config.yaml
num_hidden_layers: 9
hidden_size: 640
num_attention_heads: 15
num_key_value_heads: 15
head_dim: 64
intermediate_size: 1920
vocab_size: 8192
hidden_act: "tanh_gelu"
norm: "layernorm"
norm_place: "pre"
norm_eps: 1e-06
positions: "learned"
qk_norm: false
attn_scale: 0.125
bias: "all"
tie_word_embeddings: true
parallel_block: false
init: "normal"
init_std_qkv: 0.0179
init_std_o: 0.00421
init_std_up: 0.0179
init_std_down: 0.00421
optimizer: "muon_variant"
learning_rate: 0.0068
lr_mult_o: 2.0
beta1: 0.95
lr_head: 0.00747
max_grad_norm: 0.5
warmup_steps: 200
schedule: "wsd"
decay_fraction: 1.0
decay_shape: "linear"
final_lr_fraction: 0.0
batch_tokens: [65536, 131072]
max_seq_len: 1024
doc_mask: true
train_tokens: 818800000
max_steps: 8534
dataset: "wikipedia_en"
Each number is 500 + 40 x the weight over its row's rms, rounded and kept within 0 to 999. Layers, rows and columns count from 0. Numbers have three digits each. The size before them is the row's rms in percent of the matrix's.

# up: layer 5 MLP up, 1920x640, rms 0.0925, rows 1640-1692, columns 384-511
# down: layer 5 MLP down (transposed), 1920x640, rms 0.0562, rows 1640-1691, columns 384-511
up1640 097:498464483533535542446495402470500482445538513472498457564469436454526457525543546514435494524430504458562563515420501534482445490540502565478497488498525510555506501539444523499505425525505602504459517547495482551514488578540511415477517499523515482461545509559527552551529570487523497528515567440515467514522545494512538544491521423476500495519544399580539417503525538476451450411512
down1640 094:464509434436493496579452519561478501522480520554396494487524471477540497485493494510515571579479479475445520428480511497547494506529512461463426495484445459503442513535530424503488510484529514464514463581415491494519420520552469543535538474515526549530478552487489452485581455574480585449468445581460545552518557507514509530528470540519578550542540541508427554530548451491536475400475
up1641 100:511586494500455541498519507501501535459490491543465491500469473567515529556444554487456506512513460471567560560525537526484511535535517439473535513509500510487452493487522524546462492517476534446481442508560515454531564506525470469545513450476471573525546509549383561484457460486563578495467529480548496472481530506451452512474543554464512546559523539579546592525488436568563516523465
down1641 104:520524509472467552511486502505451535523500543539518605471457494457501524523543598537497513522519369553565573517498467573525512483443572517455491471603498544519512533414516561430483530461471418485557485510483560532505530509524538467534538504487485514469519555505511488485584426606550490537498463496516568505549514501570447436476410528468600509512481479477488478503615465507487505493462
up1642 104:493529522463525441520438454532484540547495578547491503525503515528500488550565445476477487522477438465421487460483460456431420509465481513468478470536478516526511526542513497472455533502501506522514470519430526601466567502449586471459511485524514484513494542515444505531473480499484491495552529541538491504497516533453535494478435461556499446537446555391543474511488530533392526456520
down1642 101:518469491521520539534455451512497457588444432523554543434483534473471501522477462524482475547544552428542512542487585450463473546471466406481472508527510542435436476516524533482423481512515490478497528580541495514558576484536460492525544493512562504477547514550508476518426503535468527487508493486473436508484460527570461573483460557538533508533481548541540513482549489464547485487607
up1643 101:439573403516485492494525541453463501503553403473508500453509513494494512515478487473476483533539497505546455542412454499533535508481430553550481482483497493495539512472451534503500466571517551549491490492544507486469428493470479490479475471546537474411476538499524479473513500399482501476515485435550487465557422463529532516555555511483445622519540466492429608483480440554504532454508
down1643 102:541492520471485535500524515492575499504504495487493494433537439490473483481487505526531593471480504484539520534452557573511492508516436538460487514508439493547515463533544483500518503516405475485491495462466492522536541474514512504491485571438517544570502499503456576530514521455530577554470537540481430460517525597536463414510497566496511489563518499606499503498475496516507434543479
up1644 097:489535505473510552448542451519493411517514547502530501484511459486528477472506491467478502519484486521537537575485513405448587519453484497490543504468495518536455566469511488488495491557533507472441440521458526436617488520448476505534514520487595450424499472546505421504568495527499470476520537474453557470475513531470546485513536491531509551529536470504483507573532545495529526535503
down1644 093:482445523536462519468445523525513491592549477471548532529441524479452453490526569444525432520527506486502443491544548501586533475506523522507438568555511515540502475555578535514522441528499479527453529508507476519503441451500479410482484517526506419485478583557453530452492503464488501582463447615514470528539469528539502540554469518452468554451484437539462464461512496458485443472448
up1645 102:543600488466462495523486473483479416448537470543508489513446466478517471485516477464486448467540511480494445514486459540445525463392510557466502460477491577464491508440514472389485496557488480513470462540458594443505447505510532488495448500557568481529480486516529510362567517541494485488530497417493536528549450534495537487458495459488537445392586484453502463486528575569529483499445
down1645 097:524458549450486476473546546470515551600479466499521498492472461475571468506530596411532555552510504534449467499460518495461474582557523499497462530486451500518513517497441474518522524465500451451479515484438511574546523509477520474502583432459439487475561547405413537549496509520528504508523561549491495489586507493484417508414474503463558500578583442608488486441431469485499526473533
up1646 089:490499485485535486418492541542476497489476522496583536487492461497461482454432466542482422487474596488539578514530573452531417404530543547460483513466574470497480531500494540566518524522555509517601461502512441511561466541483554476553493503499454428568547481462525566501496500504490484439494495554493531536529481488501529522493539465398471429509419447501450457438493583507476498513499
down1646 090:508497494532500547543531470580531485475469413476463475515526467567505537432515519582533521477614524565500524490526460397469475525499527523470444524484558557461566476468492509538526562503522446467477548439458477501514448441530439424521500513498491477523522505483585519498505521464514474570482548708505562576546481453475449534519518499580442498531485452460514470490553472609510524472440
up1647 099:456595491488521477455498460455419485528538542483536479551486472517510482484476446456445503504572488485463449485458477518518474500519479517485581486537498499439421539528558492513558501570503483493453491501459494486422542500499493516572459472467479484469548521508492481605485587450446433559508552480508485546488467506470512489450458493538446452533506398545471447506505508510510502476480
down1647 098:490528476509526497450482545473551466512457527477429475467493529548483441465428533512544467438568488582457510466554487474580502532419487547450480593517560510587496460507497533566485496451465520490452481442466512553478557469546574562450447504476538417547502538495532498504537513472542517455541528466568466481502508572585531529576542479453484519524492476515478504530453511526432560457503
up1648 099:488601480460543425586509463463487518534605471569512478438479507539506445513495580459453519485512498474460441457450491479534473523498571453486523459540449534428468502475487521480468476527516537480461487558517515556511501531456541468536487517425560514534560499405579590433524493436515500447559518595523487493441469470586502461451524495509531474482490482515558484456406549520499511470530
down1648 105:544463474498501471494525534442490551452501491520496479501562549584528533492471474533496516518532491526564545500494515526503479469520516518536482538498455510481506515579509503530554499573476601408542520461502426500486485523493458452554486434410523517491478507397440487549518445558507495507516459592516485506512524500471483558484528505466459500538491496505530441420488447506591513529462
up1649 100:547528481541442472517506545434467425489544461485492493493436513542474496444491494516579463531456461522540546490556514539558509536563429490429479522546500475518604477498492446492506492410474482478546527544488479525541521595577391436533561472469490474465451469516474518489545512544604461494496559513505492513518560461442550499511500408491538551532502505536522519526526469528481590499477
down1649 104:474454513513463513527487553521607537548501480533457539484536512502493471505510568509485467481526552526460467523522574439567548543462467500561482511442524472460447505548419476531538532411482549482526435490428555500441388453524483505536512549538582610470457483449524464467457487544488497485482501586516560486493504477557494461565477492490456495493386507497522531472500426568487470514559
up1650 089:453515472458486526520506475471435460549483484501526586544482533484481451511535476513460544497524440535418472457526516565460585588517469464576561546452566539515502537494454541475496473505513497480489540530503489511520491417560483515530522511545534488455589516522506473511507480505505512505503500545526574472566541486564526530468561485575485478518494557488507529477557453526543440462551
down1650 090:478467461531463529520573559505501455541469469442516560446470433501544508549520496542552556526477537432444503554581518531601582525554464474558472518545484441527476546468523517466459486492490570493484436543441516574481512500532494535473488523444463434509518502526583474499441513539481490473441478444492489542483490507437501498513520513493491493525473501446474555524530562485484492522506
up1651 101:496486455486517499472461498541474462410502520545547577544443497494413534528482509480508524574508554423527491531502527533474533470538558511556538528527509471529567452507437530515514519568501472465488476485455532470530506487446511473550481536494476510529463550447475441494458482492432537574508442533569437487486506541481549574466487502511502470496519540571473463514495545546466502478516
down1651 095:510469519449514481544510519509523533546502459481419561543469468522515447501481479589442497480494536511464532474532445454527496424548483471540485444428500482516513503506509434523535527455506569439499484494549506550452540545550402557394500476411403538469447519462515491546543494466408523509433493578537524575475498554488507431459492479476630524554480482429478482519576515530496458468502
up1652 101:517516500469497438498475513546540488523438502497513480553452518495479490549509522431558519506474483563533470577631477442552470530541514483483431462473539550469483462455502499528506510610468493530444531498545511538546518460504464558541537436512496469517515501508535430538610479467551437547476485540479539440508446493502522472486467547497479442441536476505443601524485500483498468511534
down1652 102:563427486509506514500469433477524536530477550519383444488467520467501467535498456501482410490496466524459481528469531554538521541486520522468455540553515465422491512477511467504484512515619503468504488455568490466522510507459508403532406473483555554484568517454445512462523495477537449482480511401575542566479449469498425569479531478581487569488515590493531525515480483432506514464424
up1653 101:504564477510542439526480542529499551497490467484436519477520455524490469544472462525471485517451517485527561546520473530563481412488519557514466482531506558442513462491491532534550521536478558380465530561520474563527522458508451592472584449499547587585536497442531497475448464478489490497434454500528444490463502470517489591549500539490485542463498472391526452498512546493558427514434
down1653 099:500526449487522424501516547388499475548529612401525490489574483493508481499444526463512566473521487561542492502536568417484475506509510518518482521415512477528499511460472480508501457429491564558428562490541501485497534509428497568440494489468539554471519501505488542563502519482473445468522489493420507477471480483554420471522466491493498556545534528527563527540539522462519463537573
up1654 103:514487504503508481487483564492442564536509490466517499492514528520469538445518592532464550496580502460486510558446538565531503522489497486466547531545508526500537455499492487582436465476553529507553487523542562437514593488582507480424465534477574524581513569526442446494470571504527542506453543506502498493488504557440352422499464525466482531537534568450486479553501427485467534516495
down1654 098:454561492505440460547447495465464534507496494500638518500492518550560558482418487522570512455517535505537500496540490490558495525547484519507496543495482464539491530531555442431603511445515513484492446550464546485495513508494461482458491458479517497494442484482500509528506503538518544525553528604415479580445460381523604448456469509515469516508439478464476499454457538513492510496461
up1655 094:538476452541477447445512466401456514460517486523549484544444511550577579549550426499455461511488582498471579546499523540452523512462490481456486544475484460464479473443532514534488494447379467488527464469452450533527440532472491485449523473453473464465471455504488484588540509549475366527503470454535542502545506498468563573470537481527491539525474548430518462535525520591546498506470
down1655 092:458491581546526539583416514491463531543497467519496519502481505446559532519507523478525484475545535455392474522523494520458541543519459501513540490520570462502512459503481532481524452450543447556583444467543602494537499571547539481546478437567485499485515476481518539484396377453452498479492468582488541499481477463480509427535503491420519489469491463479468510522464530416459386463472
up1656 101:471472548507579472475483528536479526468512461536497507572469495504516543482511486484448543438524487523509569549594441462566474570518539484458448497633419489482439509495537507575585536473476466482437561507549483537548480514453473417468519568489493425499492512420518454551501495551462459499497533445526478613560458560480487429484561455527450473477582507512509488470490443508451442491464
down1656 099:539477552432498475522621445519523489570452492519509518472575560457491508547511529504526546535416516573467461439530481534482473474435515513478546548451497457491487460422452521547477470495481508533483510465457504477434500561527574453522522492514557438467476539505458537413471500462418557484504436519526502529433513453456503558557522523541480442519512551499470462508501586458512558454535
up1657 104:479494496568479526445483499553494543508494508491540468488489466533446468557527508514461502451531458446455531452497507429499503456542498486488462469505508563469537523484557439468517551570503457572578488503474425443528430518479476447506429509432497544457461523578508500499514471495475463520526470575477453469485535491510508487551461522510507463476492500504463549524534534460506539498493
down1657 101:511532512519493430508467480473510490471458565483485444561472530508514503478467548516461470476495535422556472446505456550590476578522472541586485519476556513564532488505530525538561528532526482518507490497495485550492533436521483473471486483431438485541506493527465487522422536490497508466476452363446485490547414527512489538491509521479500577426514522549548439509439477466549534465409
up1658 096:551541531513479416532549494493482538516536504486503583534384494442484469416494516442413511429599526493457511556505461415505498495520467472559542503546516447480448521542475537429506521542494524534521586486500531483508506437490511464517425441583459540565451478457515479548509468484535473464502523486536508572560513495569556454523523458487534585417505519506468485564512445517525508488523
down1658 096:491537484538534471535518521469509396543542489446480495523498516528529500496412468496539523470550504516514473506508537513561577570476433514471511494467547534432450465492513470531544498489476535547536478549505415484503507504466483551474488506531477525440533527517565558514480437522501486465482464520503500528501552499498512606518497403509484490428482599492504489489498522577585468508554
up1659 100:486612553446533482460574520529479449473493543563502511500536495460461449485427420473522439535453534555488445527480532477603569508535491480565504495494476454497533499518525484457495516503490578595456469504488475526502470498419454491513516455454500447537485538557526516427506496423521555514548574475425506467538517532471586488506537494477498519501547427483466422488515444541501487455450
down1659 094:555522476503560496487577470453556590434494519488532526492473483433553520440478487477548469475561494531410533504565513567514491509441551538480499479558493518452472474490422587560549432498493447495441470464531502470485483468536488451487500435535551437542460484450449514499462494522497485484476517497488438426524551447562523434547509498532467411550415497472455452474493562497499458479491
up1660 101:531458543447471506513540523503479594557514545459485468569488508495502487514461497561459452443471461480484509562512450598536495525459457496480475463579512518489486470497401540520491531487567575481524543485535513387471483495444468501464470496561489563387444511535493489482521392543493519486543492512497422519472501499535537516484496568567512499472504442510495488451519532583493473481502
down1660 098:505468449528560523529498518572501392510514501469486582457504520490516507559533463519496477490533486530467502489431536504515484492482449503518578523453552454508422533450488540488535465513527559469459499439489541444443483501499532580443441511489527521570573567515486531506450443515526510472492471532476481498562531549501509486482448438466541463488445541440506494530464545453578562522574
up1661 090:432491575494494448481464505527525451434484545470506539511473596530490433551481544497571495492488500434539498475483571532519524527538470473533490489536528496506470446560449466526535514486492445483459467544547547547453525477492545564486508473507469547502542462473458523551384442540505543513485495522473555475482554541484510487488508435600478512468524580369522544471486513513486546481523
down1661 090:455525484449515516491463541543594500494460475518492495449518473461542560452479459617414488469608491477504567483456452466546525546510485523412471475529467503454510505475528496504549500553478516478521444434502440501505511499505477501525474534540534503444516454482468505465536497456544498482544462359508494507501483500530490483488529485551521481468373458537545566497548556516491477531483
up1662 091:511534512466523509480511442517483497463434463533495465505491530506534489452500492517540517504528508530517427491446519558502509535554416462535501498524554471491520508522525524554469469534539548508505537500545555490470437501478483518472441535422463455445528489477481529511505499482521493493449500447398487539536514561562540537428491535505513455534481493500494544559433462498571463549525
down1662 088:453439555444488564458539553479524514501517561476482518429478502470533561535537432504473502487513516484504491511534519468475412520431553524468513512551451496469486465470440487462446491458532475456492508481404555552478483451521499533454485554573456536519444482546516494561498499498456485503490500602517504477460495497466457453564523427486532473568551468462562531472484449558522544476544
up1663 100:523463503515500486572523553504512541499542465533540528540426561479372568542553528457498530504516534506536521495525498461592468518518427522412443512506498463515507560451404536507564504499557546484527556554479470504529485560466481508504533467487503517467509475535534470490544506541533492466487509511506568462488527456550531455436533473585449508500507508535548489574500523451511513559464
down1663 074:486566498551510487574534508603499512396448474473503533438523485499448417510490519511500472494427527519523527517512525432508456470548580491510525513501503508512502484505542536427436538457493492476480530467522547449468529437433496511488555450485516519522465474585472463501507471590439478518455524410496494437541469573500476479495522537487586473524583503458465550502427532459484471485495
up1664 091:539475536503492538510493532484489457420502524446423494527501514463466562476461524495572491604530539518499513473444465527479480499480513470495484436496472559460499469511494516490519454440476518540494490554444499525493504575485459477470492416555541503492500492534518573516432526514485549509470457543501553441475481497543473560480533546491500463465541503481494537484521530427554552471496
down1664 090:502604442455526444553581494419474504579486467546532478493515457508497528471496524529496458431529500511464460523494555435483464466551491478529485515543520435478434471455533547537559527517536516462476507473583527469488463516465551476575487522489481505433523509458499391514502532537467431470501518520468504544562436540513468513477401448501558461516451478517474445532460517520528501450490
up1665 097:539547535511500529485480484478545459516521479469541523527532510466525492571525424520523501483569468550514549535466424514490501556531484485538460532522518433478478488510418519493495497436520542555498525532510471501448458469451447558512490509543539510477494492498504473477547542518562486459478544599501431476501525461481485520594491495534520478527469499471490519484539520501471525515523
down1665 092:504465470537546545528484482541535513479492475461585518523484544506489471479565492471499485489483476477437507495533471471508519428435469564523471536496452451509499493521477432574489574564493572537438536517467485574499545560471502472503478409528539536491518531507511510503508493514524489494518605374500429460567488457486506492521460570509475518503470541447499483459523559516478544488461
up1666 101:520498464502503504467527474469491501529473465460509460542574502443434511529482502473454467424529491510504482532509422470468518508488484485501514479477479515509471518493462532474502568524491473517519447474416503510475513482489511466479572478457443524557481502484485420556553570506482500487519493433442480531556471473523515538510447545512497485534527504489467477496510504568475480506511
down1666 099:523446437489454456472467529454462459515557461549479519579566485519522579458455506523495556521538452573465496479538520540480445500516470459512566450491477471521522481529519486481483489501513534501523506572530538530456467485459483555597533412442511529445469493470475565501554523479541464481462528549533518471512508460470472600565499503478541516513560555511478472435529432514539473390456
up1667 103:452520543483459520527440494451475545532552505456538553558477512511523450512490560454484572429568488490505478540491602452600478549519505545502561450564460572571506508515456572447464500401550488490523542500490456530561502504489481515459464500504509577472472433454563471527474505456572546446547458423484474577437463494488508541415430478493544551535491556494454475492506536520499511480526
down1667 098:433507429514556490559548474472505571488472493482489541474463509545521530451510536563512548500430535507446441518467519489369476459525539450455547435471488468487460479565515507495446487493448498456534488506507539429576521522527454485597507500524531546535495422601534492442542479509487535519486458506475504519473476506492474458469492517520501516489428532541500492581453435486461488572482
up1668 106:506554533505445470558550527444535510531495438539492514469505504438513561483499546515481471471473520460421530490524503559479458500520478447527473432491563476495410502468575489441502483470562533477544495511485509509470458496456489530487509469563433568508515520564513475554462435498491486475481447489499548548444468499557438461442479483499505482467491515506522507441474471510533431517525
down1668 112:547517470514512560382508542549518508472478543486492464521435516544495503503436475543505500485507444557453549491563488523512525535413505502393505437483481497541511555509485514592564414498525529511504461518538497492460525512537445587537447475501486461540474463530435546452489559530490434609540454485535584468441523494490445434536453480523530532512481520499536458524549461491543549538465
up1669 086:440522548447500512544596479492556551498474478507466530538404567585454565532537453585463478452560522510427522421550469544427539470565543526533463558495504416483525453487470409465568506523536538498511431568532467455460506434461571470528537520499497437402449567490550480506486479465474523538463510599483537465533529530438496498488531464481407491413493494449531512490516470505509528471517
down1669 081:512453528479493449485445421573426530521400550445470497427543505540488424552483515492512466503523512527474483589475505570517524471500498453520437509585505499484456578491539432498520537435502480548499519460529492485399572496505557473442471508509533504465499491507491487519430508468581454493393477481486453484452588475407492428497497537507549475533490470486474553518499501490527479537536
up1670 101:537424469501518486511444508468486522513474533472570467539503489471504502497520474484504484453484542442455483500528525511496553529517475516493518515577520505514506511510585520558508485554541451516434427477490551407508419490618509541520485500476471478535455514456481465506546507463606445424542436468464438497484584419482583454547534518435540477473511478534500492423515523428553517479467
down1670 118:508511479461545462429461458495488492473478443511482483502496519501469594474538499517490530406522515519473565516460598531519494498507459539507555511435533608472490500452528412443463546503528462518453502556485442480522482443554439514423464524518563471492483476547487453540509534501515492497555537564521537552476520451513546462476467515510471536488419397460541442529447517445528474519557
up1671 101:486455484520476415486532555594475493531520572513502539452560496451509520481460469542521470519429542513521537452447528502538505492515497541530501463581473466488458465467483521535523505467521537503545533598594531457500530516492479554496505502603470434545457566480464494519497524527452517496552554507525551499515602470479485521484508428495436542479519573496603445528528517492415518470480
down1671 100:510484552525521567564474450498566528573478461472479500490515523508493500555494561551437501534495521533489490577518513534523530454532495503517557447415512473530490482552497547498496484533517563428460448469497499492473495520523516511432489477595488459575555471487556493483598483531533449499444485475520528532476502549529549490576472512563390442501450491502513543462608497513511499532498
up1672 097:549491487457484522551448485510551526470442539442464509485500546541476487471528505521479468489523421499568466408478464495526536493468527554535490535497504564526556479511579474465481513555492554517513477570472418511492488481460535531596452502458520445524518415529535521542542541502500560506498507481513519567462602542479521521556461496558589527484531444498464431561469529485520506573529
down1672 101:545507527443446431494550543466580435480490504557436458503578572437520467474504485437465501440478499470556496475504458483524520557481476522521509505452501536533502510529531457424485552489487497576471565476494554527416516518553508507520477511502477539493440467558562527526504515482419478470462460498462515503467424528490509505551474502517518491561406505504516528460412529454458535424511
up1673 095:470463492474412422508473509465556550504490481585406557475482448542433360506510513509527529478526440482472501520513538491551493455482489535477420439544507519502444588499405549489489531613538502519551485513547499541591519492457469506482444418536571395440452539489504579461519458467518509450515469469522500523560380493457463464553483482472523436504548485478577535499571467492528542569490
down1673 099:490470516580493507474521457476486467584525428501500497463528490469437463444503507511534468462468506525490529553440550578475523481540499495497491472521526509509523429494503467539469512494561479455452515436514413423443490526438499494475541486503485480484448538533567490493479468503507554509522509516517434466502526502449530553471540533447489513520527486480509502551501518577509495539532
up1674 099:590465537558474563495530526493452451535472507453459456508472514518527544507449501503455532439542479493456548457522537538510501458467474475420411528557522499490549504508474516485552567432506457516525440515557551509470469486492563504558429538458520437584572527532482479472448570436493507548483464532476559456462539507508479545481461484477499495478524527457545513458395479514489492501483
down1674 098:436554472507501514513520565553569475460507463529578471515512526463415475410451479462557464462493471569438526574544510513458511473455517528421558503500496426451557438521444468511459490458525419579448460522546483491506499552487483479447403421549497493519545485486557467464451507437566559527540462526547524487579544507545581439518479514538514573500489427553409438533502471455524474508533
up1675 096:468468540487572536521481519552504458412506460504446521506453440455478441505497521511583518527438540506533526454576494515541492519463545555487467526498520455486544564539482587381456434551483525502421500497589550453499496491486477504412507537606524514482548575510522456501542501523535510500477463519433491527455589470528526482444564541517497508539473555550502538463500546466487440532438
down1675 099:518505454423549522532488435478571472507546545576487493444483520497533516460476509503519501494566556466437477482488498497512496521466546598596549563500454473516584433457431552482510478543451588463474495523470492494522504485441519472546441527502569530577453506547483535536478466502492571543472497441550503547542516548494557512487501517503587437468455567454488465498491390490475520483537
up1676 097:569483464554493550485510503548453465519542436493478501558552515484576524481504424538418426455408524539454473491488567532561470672471456469492552456498496517494609565590526488559499475489508446552519472445530409523425495470493460481561492471427500517559574533501520475581593495501431535468519463452447531428526486478521508507524465487499525533549532494519552443519465458517574461434547
down1676 096:516498529508436453543541504445490532429535394464505506509550467545559504469475548465558500453534518512496461551469419542455427495465459480565473575504483529525451501412400441405504492554471522489530488512433491540587517466484437512495564475547502533483525515503445543458428454502444472524473511462462482511600489455462464483475472510546531498471478468435455534486505572541469471555562
up1677 116:530508545520553497510505507520494469477531495524493488513538488478464577460495620552503459525521572518550473534460488515465498518552545530478488457486518543499489535560464540444484469532530488530398466527521537472566537471414508489470540453512519494505445506497405500478506420437452494529497508503579506562579464502539449503481548505453473457560559438457495494556524519627579507424470
down1677 117:532474474500472519544520535518495448551494512494465551503471460481455586479454551497463383532490477475564502488481457502486461503483603462577457473442498423570516474451468586494547575530481485488542449558563559500506417500530547472536517453505514566482499484550493498498545569540463537502550533507536485501525565521533464511505476518520514552523608570535470492496420467499508396470514
up1678 107:488464470545502501552501474570552493495451517519474484551475456492446449488562444437485469514471500511476470431512533441527491484493535438481501554489474425514529471455506471522527499497510448442610489515542538548445512507533498491458545574466473594483496505498479468516439445530517534473455408526461444482577529476496556496543543454481452475556503521479447552514538495543511431567522
down1678 111:475516529493544530521499554454532557488508542451486522507416517550469519531537467461512506460533495478560437473530507531441549506527524548542503491530435516560465437585450565462482499539473520569517459443542442565493467470443478499480537479476509485542460518487518508462475566500502515422550460544538539509482473448463487482543490606444479486429522448516464618519520521553472522526559
up1679 098:513524537498486486484515477524514465415531489412514563468536484507593464586482461489517541502495501483513476535468465515470467500542544472540469466575471507431496465539458515534461512456475507519523436462509452449521514468491524548499536498417490455520464604486482448471593513510575498445492420520504503548492495434493542556513433478455566423472527439419535507538527517482463491408467
down1679 096:490557455497510497461509458462555450467493492519480444578500542411479512462502499435590434502457494522547499471579485494541535446505551472530488510402477461585490496524549515499533470429540468515485457507557482544482406482471467531485504452537508516510502548508557518485435577468519485543538490523564481528537463474462530477416466502502483471483510533503540446532495524458491518513588
up1680 099:479516469497507536433535530541454530525498501608457562481525452565523509496433498450537539471526480457521550464511447530530421425464448509477486527546543456431541509458401482550510508514469428503447477461586467500533529502448453488498557555553524517455496571507500464555607474462517593488539527510531501545512493400486498590522512505497523476466474533506493486414587448507545472533541
down1680 098:497595429531569431504561540451465527482418554489537493477543536493448539510407489535513477512505491554467474477470535433484520562515482515497550537447499506526503454513599544431466477497514545511569507569468488455499503502537480453524434483504483498476450530556424506435475492587498514568497494448519477494478594643521464421500411564587502489517403544513445411485513521464531493464524
up1681 096:497507458538465509470484489537466480614493529519494548528523555486473437477528506503453490475520474438482453485534620516485570552577527489473531495526500536436504528537464538418539449481563511503592491494474538560483560480469507494563502487563485434514476496524544552439515500515465521487482495563475522524464481465441516460541487525492502515538477515426488518493538501543411446535561
down1681 093:465463504488564528542505479507561496413533504460405477453521461501485517464444497526453479503517455525551521440501429503489494553515542523464426418479569473483564481446512497486523555485415505479403546519525516477528500528525551505448533509495459490513556513555465444508538445472567572537527446456547563451486410538524470498471521503530456459574590490537540483533591499566463417442495
up1682 097:452558454432510482520497478500556465496468596468469431434584426492511517538527551438498516507536503513445440528417470491526476492598535461443442534521551500499429497463537462504557499569547460558613508491492475508458477529500490503459520491502510593542487506482524575476604484411530572515528461541535463536518426502512442486486532440441515530494494528456529415452543537511506455536549
down1682 093:566520474558402540486556462472522517504543446480574490436510498499543464516539482488532508584452485446458498554467497497514529571498487488444528541437543411564581529578531523509521531561537534534515527487411456522587395441438477525493517522519450495450488474515370475512535514534507426500452572441481501468557503524483495446409497572552479482529511497473490541520495459529475497475509
up1683 105:501452513483466521543477470424591512512522437533455501531485476451549576511503553503488507570486519484448460465497502502544632501544520495482490545478389507516518529520470495598491451457461461457532543515516538464468605474520488504548385545529526535487471512514527455522520544489445452533515499498510480467558470511547514426562533480458488488533422514474567426499514565442493442514420
down1683 105:465475466475508498506467531481505416499509563448532494566494548456476511528528557429401532499458502476481538505422470527488421489555445498489448516563518457480522437498529473441440546536556509466480474475508452554473440507524467505558469423543491551541463574504491529506398451534506506450546514470535526490462489464478472462475487497522504534486515473463461454513498487482508511414493
up1684 092:438518510502431506528487517472474496572491518581444460468496451437516526516451542480444586540514459495549469529514497505517492459543495469471492552503414443563507544554596549579469504457553498582494485552548488474509490496512526529498447481520482532552558539550527543466535514448525413509488474582458564454618548536517552486418525540550487554497538480493504511506503532534496511603447
down1684 102:586498500525463544532498462584493527437451524500500485551504524504501478521479511553567485448508544490535601425455499439510430541571472472483533418523532574401510533478512392490475493589479515456480476449434426560475570457517445526457525488486494458473535520473548536459473524487424567506537462409506550534491526482475420591532479440489504500457472426514485442437518491457545485530518
up1685 102:502526502515481526483496494529501414558526537541530508526448522446476452506499484484449470575559515556422537529516389508488521407590429454429524433509511474539483464520422503466560519529519500390500501558517562551488548491496573534468503520506573513504518515454433401538463548538513496519545578526454458512451543513499488485543496478505445515447408458406433489413541453490494533477467
down1685 101:475506475542539521509489525531466539517541475534505525533553418470583510496485552411478541455538491496540593491446508540534504547525593568564518497507519500502438536481473493573486508617522503536562525462524546485532533483502452450481485526456485517530458571499510560508457556537488519529417508511533442453529505485529482411566498496559463455481518517504464442536464479452544462421491
up1686 096:585524506521505474466517593519492565559491500473497477468445572458487486494537501437463527446438561472497476527453435525468530424469522429507474515520536480460516482485463484504476511448582474542487488524518526508500453467488469476493466547490462451544539526453516477501432531490479532525482476480488466565568507532558501498502519508516501465409425492501506515422484595447504507462573
down1686 097:520489517542523500490397390544481478443527479520474578494476436470525546497496474440454517493396432488447473545463531472510512478519509581470494470503527516571558428475471507503475486469547516558538594523464462518441549407508537440482464492453483445498525466523467491541489469543461515453544526572486515512428568545527455492589448519454508492529407524407498528497530511468529463464472
up1687 101:470424530532499495476518531486594499501474536427526486497570554516432477498598457469598538486499495490539507476445466523494498511518468475529586512479502512432509427480533441522556464556521498560543439530463473476477440530526517531447539516471533473449519435504518486559515577555433575510558474505460509477515527497480492484519443435529504465485495527543556500446474473483450550548517
down1687 101:500504463434528496514520445480512470530464513518446494412483503518466426436439537467503615407474426462489464511451469515515559464416522556584467477493491498549503534480468475475476523526526534488486502440539475441569502511437525496534504557464528502476444505448502536515404444373488456508528450568496501461520522524450569513511480494482559512508529468483497468507457558484527491483576
up1688 094:556504466478534498472462447456459501514553521490482500456567511514494471436479484472510528426478492521442521433507501557567482569538431499502510473494499462474532455561496541544433509500410522549466525490529553455497468499514487486511494520498433486419546552547464558487443531537484543525515524477435452449447496509540498481493461513555466476508526392464561465506507565518443480497523
down1688 095:430462482484478518550467558532516544466468557457468497505491542449499524459551468510484468479518541477509458459442555501522497518527401452464467496482506458531622464498557535514503495460461476578468460398530439534464460462559520516548464472431504491509532510437464492578496503488556509469464530605497481516460535460492453488539493493465509480487444445578475431571558516431523566526576
up1689 102:423581524535475450493526480518534517558507444494415494483481500459481496440494519474507484488469513480522565541570462497529524533463494467549546560544507540532498583514423449424463523462400511427445469542474528476553520496508490465516498529535524579476528510499448555575498423448486514518441453538477487527552463538574547497548506524463515491499503461462526502496503522513497490451526
down1689 104:513551467552449435580441542522495498584488537499604503486493445475465509528475452577446558462462514470540492524448462503530506516524549471503517430448563540538531515517482605531484559441557504552484432473388457489492466450492498615462504506599457492536510532555513535523449495494469412534474512525569456507533585474524465440458462558534427551424453499494470482500544451540459459527542
up1690 099:549484511428493476457490511505495531518566531456473507503525503442482530415500488487447446494519488453557583576534489487489469446528526528462504509480474451540442528458483518454578539474474522506503476533429458513483404467499467451491414614506387455539488520473552533572498480481473513474498476488500440460468514513418462444514563481504527496567478469476538531544549568430450449519484
down1690 094:533522468516456528487510574491492474527413464442531527468530540425447519500455480488518531532471439509486543526555542461501447541544496516487529503494475489432545531578470497465497544536494610526497518561541479491482459544478484480500563457472508394484490578471492457547464485454473503566391561560543492578463499531462487507453440544482384476501511449488423479452484483429493488505557
up1691 098:561475481532522567519565410471488569517532514499561483505550450533490503506463531462511525476570483456480539429502578558514458525494528510480482517523518548475560500473563515489453459467513432519511587511512488489529468452491451511552572487504484500522509518494497525457469524540603488544543449492582479536495575440472486514443475507558532474504501461596444457457567510525480513542518
down1691 097:483437469474485495518527543470539513508477443492505490464491493496508497530504393526509521526457505473519439474522529473485539518533449493576449477513528378526514549569500543503550517591500485498436557467578522466521486517476440538516510514448489564560543462538475522455485541501472525524508537455475519438484470547491563539493518500486586564567497543524456518504445444522537514489500
up1692 102:490498449548530442529473549501442552523477517534558476562533497558511510578587490528489476541453508501564487565531521541461521524507448501531438513567514478495505516561449512532490506577530530462433446509460523553424542538566545506471507461456431473481510549449476497507492441461561454530494434495499537512491519450547505533563507495479465532535525521457492484572453522490657508547604